{
  "d_model": 192,
  "n_kv_head": 6,
  "rope_base": 48000.0,
  "attn_scale": 0.236,
  "init_std_o": 0.00847,
  "init_std_down": 0.00847,
  "lr_head": 0.00649,
  "schedule": "wsd",
  "seq_len": 512,
  "doc_mask": true,
  "steps": 9705
}
Each number is 50 + 10 x the weight over its row's rms, rounded and kept within 0 to 99. Layers, rows and columns count from 0. The size before them is the row's rms in percent of the matrix's.

# layer 3 MLP down (transposed), 256x192, rms 0.0948, rows 121-126, columns 0-191
107:45 44 49 42 58 42 39 54 36 50 76 48 53 43 40 41 66 49 54 39 41 65 51 49 43 43 56 46 69 61 55 51 39 45 53 48 56 50 71 61 62 54 50 65 21 67 83 61 34 59 57 53 50 37 61 61 49 52 46 39 50 58 35 46 51 53 49 58 51 47 41 30 59 57 56 29 43 43 64 69 47 42 55 37 40 53 44 49 47 68 45 30 47 47 48 54 32 38 45 54 56 47 55 49 69 59 42 40 38 65 40 52 42 61 41 47 57 51 39 48 37 38 47 51 54 51 56 73 50 49 49 40 33 53 57 41 57 43 57 49 55 49 51 39 64 54 60 51 53 49 52 59 45 79 48 41 37 49 52 67 57 65 52 58 57 35 67 44 57 45 65 53 57 50 63 61 46 56 60 58 55 60 55 60 55 48 62 49 60 50 60 71
097:48 60 58 55 37 46 54 68 47 49 60 50 55 54 54 43 48 50 55 42 58 72 39 55 40 50 57 62 35 40 52 61 60 56 55 58 49 45 43 55 46 50 35 27 52 55 50 42 64 55 36 67 50 45 58 44 34 63 51 40 51 27 64 54 53 41 48 56 36 51 42 53 56 41 51 46 48 49 39 69 46 38 43 45 73 60 43 34 47 65 41 45 69 64 48 69 56 47 56 53 48 59 42 53 51 58 51 55 41 46 37 47 51 54 39 53 35 45 59 38 61 52 40 40 53 63 51 49 34 42 40 26 51 39 56 54 51 50 51 54 30 47 65 63 66 49 47 58 47 64 66 23 42 45 42 57 46 58 65 47 59 39 71 62 33 52 31 55 57 31 44 41 62 50 46 38 37 50 49 17 46 54 59 59 45 46 55 50 51 54 65 38
100:71 67 62 43 52 51 43 58 36 45 66 35 42 60 64 49 56 49 40 52 55 48 57 42 42 57 55 55 61 57 64 67 55 66 49 42 37 49 35 49 50 41 66 38 41 50 42 39 49 52 51 67 58 63 54 63 57 52 39 57 38 56 46 52 54 65 34 45 52 62 55 44 48 40 21 36 60 28 41 46 37 46 56 52 51 67 50 76 58 45 66 47 69 48 66 46 33 46 43 32 50 54 45 48 54 33 51 43 46 51 56 49 65 52 43 44 41 51 55 53 59 46 37 76 55 50 58 54 64 57 47 63 36 51 56 34 65 38 47 41 48 35 54 41 46 56 64 61 52 31 48 47 55 46 45 63 49 41 52 55 56 61 55 49 51 49 52 37 52 56 38 61 43 19 58 72 53 55 58 55 55 50 51 38 67 64 54 52 56 46 61 38
104:52 44 64 31 50 50 60 40 38 49 54 42 60 52 49 56 37 37 44 51 23 54 54 51 46 49 40 59 55 53 46 47 51 57 48 41 42 43 40 37 45 53 64 32 35 46 48 44 44 39 67 32 62 30 50 51 59 34 57 56 66 57 61 32 44 66 63 42 44 49 47 48 49 61 46 49 52 58 53 50 52 69 39 50 48 37 56 56 55 45 40 50 60 44 48 40 41 42 39 45 47 52 73 49 54 40 58 47 47 51 43 55 67 33 31 60 50 63 71 41 35 45 35 49 67 51 51 40 63 51 69 60 50 50 32 56 51 41 38 54 47 33 69 34 33 53 58 64 50 72 50 64 45 66 65 50 59 51 47 49 69 57 47 57 63 44 47 73 70 58 51 44 43 43 55 47 42 58 30 51 67 60 52 49 48 68 50 53 53 56 46 59
106:53 46 58 42 50 37 50 49 44 55 48 39 66 50 38 62 67 61 46 60 43 47 52 53 47 42 54 58 63 58 48 48 38 64 56 67 66 64 29 60 57 55 60 66 66 44 48 69 53 46 52 44 57 52 48 60 44 66 60 58 38 50 51 56 47 45 40 51 38 43 54 50 73 54 49 57 45 56 37 48 50 55 45 55 41 56 12 55 35 65 54 45 40 42 52 60 60 42 55 57 60 47 65 50 49 46 60 43 43 54 36 63 55 44 46 44 56 72 48 58 68 48 32 61 42 58 45 49 43 47 56 42 51 62 67 41 55 47 41 36 47 65 54 73 46 65 66 44 66 48 73 22 43 36 57 50 68 51 56 45 34 48 54 33 46 63 46 47 52 48 69 52 38 32 55 51 59 51 52 47 61 52 57 45 61 48 66 60 47 60 57 44
097:58 54 40 64 39 53 67 40 69 52 55 56 55 50 41 54 39 51 59 49 56 62 35 47 45 46 53 49 54 52 62 77 38 41 48 55 42 48 54 45 55 51 40 48 50 50 62 29 50 45 25 49 58 63 50 62 45 56 55 37 49 44 42 38 62 39 38 46 55 65 31 55 43 59 61 44 44 49 60 53 62 53 60 36 54 46 41 70 58 61 38 52 53 51 53 58 46 47 46 63 67 50 39 45 54 64 47 40 48 59 63 73 45 50 40 46 62 49 54 57 55 42 57 30 44 48 67 70 50 33 49 64 50 46 32 49 42 48 58 43 61 59 49 59 54 41 51 61 41 49 49 97 43 62 62 64 60 43 46 68 37 35 47 65 52 49 39 60 53 48 58 44 56 45 50 62 43 57 50 42 60 71 40 60 52 53 35 40 54 38 53 47
# layer 3 MLP gate, 256x192, rms 0.097, rows 122-127, columns 0-191
094:48 55 57 60 74 39 53 40 50 76 35 49 41 28 38 55 46 40 44 47 62 49 47 54 40 47 50 50 55 45 52 41 51 51 41 48 37 47 62 66 57 42 67 60 37 75 66 44 35 58 53 42 38 23 45 48 52 42 51 54 68 44 43 53 35 68 58 55 59 40 52 53 36 51 50 49 52 58 46 62 29 58 56 41 45 42 69 73 39 33 56 38 39 33 46 37 52 56 49 47 48 48 47 56 52 47 45 50 58 55 49 60 44 55 66 38 70 60 57 47 43 42 36 61 54 42 29 49 49 54 63 50 50 51 63 45 61 64 54 36 59 45 68 39 44 49 68 51 38 30 53 41 47 39 72 54 40 38 38 64 48 41 50 37 56 51 39 54 49 61 54 42 33 62 59 46 55 56 62 62 56 43 45 42 50 46 35 57 55 42 47 53
112:33 31 42 75 65 69 54 34 41 56 32 54 43 54 23 47 49 55 50 45 67 64 50 54 36 47 51 56 55 54 58 52 43 39 45 44 50 62 44 44 43 62 44 40 47 54 54 71 39 31 54 34 51 62 40 60 53 60 44 42 37 40 33 47 59 66 59 39 48 45 56 54 75 59 55 64 53 54 43 51 39 51 48 68 51 64 53 57 56 34 59 34 61 51 61 22 48 55 43 51 62 43 44 70 53 35 40 52 73 53 57 53 40 41 48 42 57 32 44 50 37 60 58 63 43 50 43 46 47 68 63 52 52 61 36 68 56 46 49 50 51 51 43 65 52 50 50 56 55 58 40 55 54 65 54 69 51 58 37 60 53 44 47 29 62 46 54 32 53 51 46 54 50 41 57 55 49 57 44 53 52 41 69 48 47 55 37 53 52 57 39 47
107:30 65 51 68 39 54 45 36 55 53 58 41 42 45 55 55 34 42 70 43 56 59 44 60 34 60 41 55 51 29 35 54 47 23 49 53 59 77 51 42 46 51 56 29 45 41 49 51 43 69 48 35 48 56 44 53 49 44 62 54 60 48 31 44 51 54 48 49 26 63 35 47 62 33 57 42 53 41 60 51 45 41 33 43 38 58 54 29 44 40 54 59 43 33 62 45 43 48 54 55 51 30 53 41 54 76 40 44 53 60 64 50 46 50 56 48 45 44 45 43 44 50 58 46 32 58 45 48 38 48 64 55 47 65 39 45 60 51 55 52 62 37 49 53 45 58 61 50 52 53 72 46 73 43 73 54 56 67 65 53 49 46 54 62 64 62 42 43 36 38 62 51 55 38 42 63 34 51 51 51 52 45 50 58 50 45 54 46 62 39 51 44
111:30 46 38 39 38 40 58 39 32 40 48 42 52 54 58 60 67 36 48 56 56 45 26 71 46 46 40 50 40 43 60 56 62 48 64 49 33 61 42 60 48 41 53 48 61 73 70 61 61 65 42 33 51 34 57 41 53 50 56 41 54 37 51 60 42 43 46 42 40 40 42 56 44 51 60 42 36 33 61 60 50 45 47 39 62 56 56 39 48 38 63 52 34 45 51 42 69 47 41 35 57 51 33 53 57 49 50 48 46 35 48 54 46 64 59 42 29 67 46 47 35 46 61 46 43 32 34 51 29 51 66 55 38 53 53 36 48 47 48 40 72 41 53 60 67 48 57 45 43 63 48 43 58 50 47 60 53 51 35 46 41 45 74 51 46 59 50 34 41 44 38 39 39 48 36 57 53 57 59 47 60 53 41 37 55 44 47 44 43 60 42 37
096:40 52 57 64 47 54 49 55 52 40 31 60 49 48 51 55 63 47 64 58 67 58 42 69 38 52 57 48 34 64 55 59 58 39 39 46 78 56 38 52 54 71 47 43 52 55 42 54 47 40 49 51 53 44 58 35 45 73 52 38 48 60 49 37 26 65 42 46 57 53 62 37 42 59 40 55 57 52 64 54 43 44 33 31 40 45 45 45 39 45 45 45 59 53 58 57 54 50 43 52 41 48 38 53 55 47 52 26 38 53 43 68 51 42 49 33 56 41 47 40 49 33 51 57 43 49 43 39 50 40 49 44 65 58 51 67 24 44 53 42 44 65 61 50 35 47 21 56 67 52 31 40 55 72 54 53 36 60 44 69 53 37 58 61 58 44 71 51 59 60 52 34 48 65 51 52 52 43 59 52 54 41 58 57 61 48 60 43 50 50 50 64
101:26 59 61 52 54 41 64 63 69 57 62 42 41 35 53 57 45 39 52 50 49 56 70 57 47 50 53 68 43 59 62 54 56 55 63 57 31 41 45 48 63 51 58 36 35 57 63 39 43 55 51 41 52 21 38 43 58 52 52 48 66 33 51 43 46 49 51 43 47 50 63 59 38 52 57 57 54 35 55 42 46 52 64 35 34 50 41 48 37 50 53 78 50 48 30 58 62 48 44 54 58 50 38 50 48 61 47 53 51 62 36 39 56 52 54 40 49 54 44 56 51 45 49 71 57 33 44 52 43 56 64 56 64 52 55 57 52 60 40 54 40 50 50 60 51 58 49 49 60 52 54 46 40 44 53 60 66 15 43 34 32 41 53 46 38 37 39 54 48 37 44 57 44 48 55 65 28 34 46 43 65 62 46 36 64 65 41 45 44 46 64 43
# layer 3 MLP up, 256x192, rms 0.0991, rows 122-126, columns 0-191
093:52 38 31 75 42 52 52 40 31 60 62 64 38 64 51 51 41 44 65 32 51 54 66 55 62 53 43 56 47 45 51 55 53 41 48 39 69 55 58 25 43 63 59 65 51 51 43 48 51 44 59 45 45 54 34 36 52 34 41 64 38 39 44 44 49 50 42 53 47 65 52 46 37 55 50 50 46 61 57 58 54 48 53 48 15 39 58 63 39 36 43 48 46 45 59 49 38 55 51 38 42 47 56 72 65 44 35 54 65 63 57 34 60 55 49 53 56 47 22 51 34 42 61 41 57 54 43 37 49 48 55 46 41 55 42 50 54 34 47 54 60 38 57 41 55 34 56 40 46 62 60 48 57 55 66 43 57 48 36 41 40 48 52 49 47 32 51 55 50 55 47 48 42 56 38 35 57 53 40 57 44 44 59 69 63 57 49 36 22 45 40 49
101:42 65 44 45 63 55 43 55 72 31 38 39 53 44 58 57 49 67 47 61 54 41 48 41 53 59 52 52 41 50 67 46 55 53 66 53 58 44 52 42 37 49 44 58 61 65 45 36 56 55 39 68 50 63 60 41 74 39 59 56 48 45 63 56 56 40 37 44 58 65 59 40 63 51 64 70 67 68 64 53 46 35 71 59 51 54 30 49 39 50 52 40 55 56 50 55 27 49 46 63 42 51 68 41 59 56 47 54 45 54 46 56 62 53 36 43 55 48 52 69 41 40 53 57 49 64 52 45 63 54 45 54 57 45 36 47 54 57 50 48 57 50 40 37 47 42 42 47 51 53 39 54 29 36 61 42 38 61 55 59 47 62 26 52 73 53 36 61 37 44 41 62 40 56 43 41 41 36 37 31 55 48 54 36 48 41 46 61 40 36 32 52
113:56 44 40 44 41 37 43 45 57 51 69 61 59 47 41 52 64 39 68 46 48 74 60 44 50 44 47 68 59 51 24 53 48 48 51 34 43 51 44 44 53 58 43 34 53 35 53 57 48 65 46 39 60 54 56 46 43 52 63 49 37 51 43 60 47 54 57 49 44 64 48 48 38 49 57 41 50 25 59 41 57 54 47 51 27 54 61 51 40 31 50 55 43 45 62 52 52 44 88 56 55 52 64 50 48 69 30 32 50 55 47 55 61 45 46 61 61 50 59 66 45 59 50 47 44 59 45 40 48 52 57 44 57 43 39 40 66 65 51 53 36 56 58 45 37 47 71 69 66 62 58 55 61 51 61 59 58 45 49 62 56 47 40 53 51 40 50 51 60 39 42 34 59 46 70 56 62 53 59 45 60 45 45 53 54 56 43 42 74 40 42 73
115:54 36 58 58 49 69 45 62 49 57 61 46 64 46 35 45 50 73 57 55 45 47 51 32 54 46 65 53 44 68 52 39 42 50 56 55 68 39 53 53 61 57 47 46 38 35 42 43 54 43 38 63 39 52 46 53 43 56 51 66 45 65 57 41 64 48 51 50 57 57 60 65 58 42 48 66 61 69 48 46 43 42 54 53 54 51 32 58 59 56 64 40 63 45 62 64 48 48 39 57 47 44 74 44 31 40 53 57 64 76 39 52 50 39 49 57 51 44 62 69 52 32 39 52 58 39 58 50 63 62 33 48 35 38 53 42 63 44 42 64 36 64 47 65 46 60 31 41 64 35 48 54 42 57 54 51 53 50 53 49 63 48 55 46 55 42 42 45 45 56 56 50 51 47 56 62 46 33 44 54 30 44 69 58 45 50 55 58 52 53 81 30
095:44 60 33 58 38 46 37 54 61 51 50 48 46 51 47 50 42 57 50 65 57 42 48 41 49 70 44 56 39 72 50 43 41 52 69 47 58 53 50 58 63 72 60 63 57 49 55 38 51 56 36 49 45 49 57 44 35 56 43 37 64 57 64 51 67 45 28 59 65 43 44 54 49 51 51 26 49 48 63 52 64 50 43 56 62 52 38 71 30 68 62 44 48 49 51 37 48 51 41 54 36 42 47 58 43 42 42 32 65 46 63 61 47 62 66 42 54 75 44 56 28 38 56 59 65 52 47 39 54 38 46 26 63 53 41 38 52 46 42 41 45 59 59 47 42 50 49 56 39 39 36 35 57 59 59 48 41 60 38 30 55 28 55 55 52 49 66 54 58 48 46 45 51 48 68 50 50 65 34 46 47 49 47 49 70 43 54 62 56 57 44 55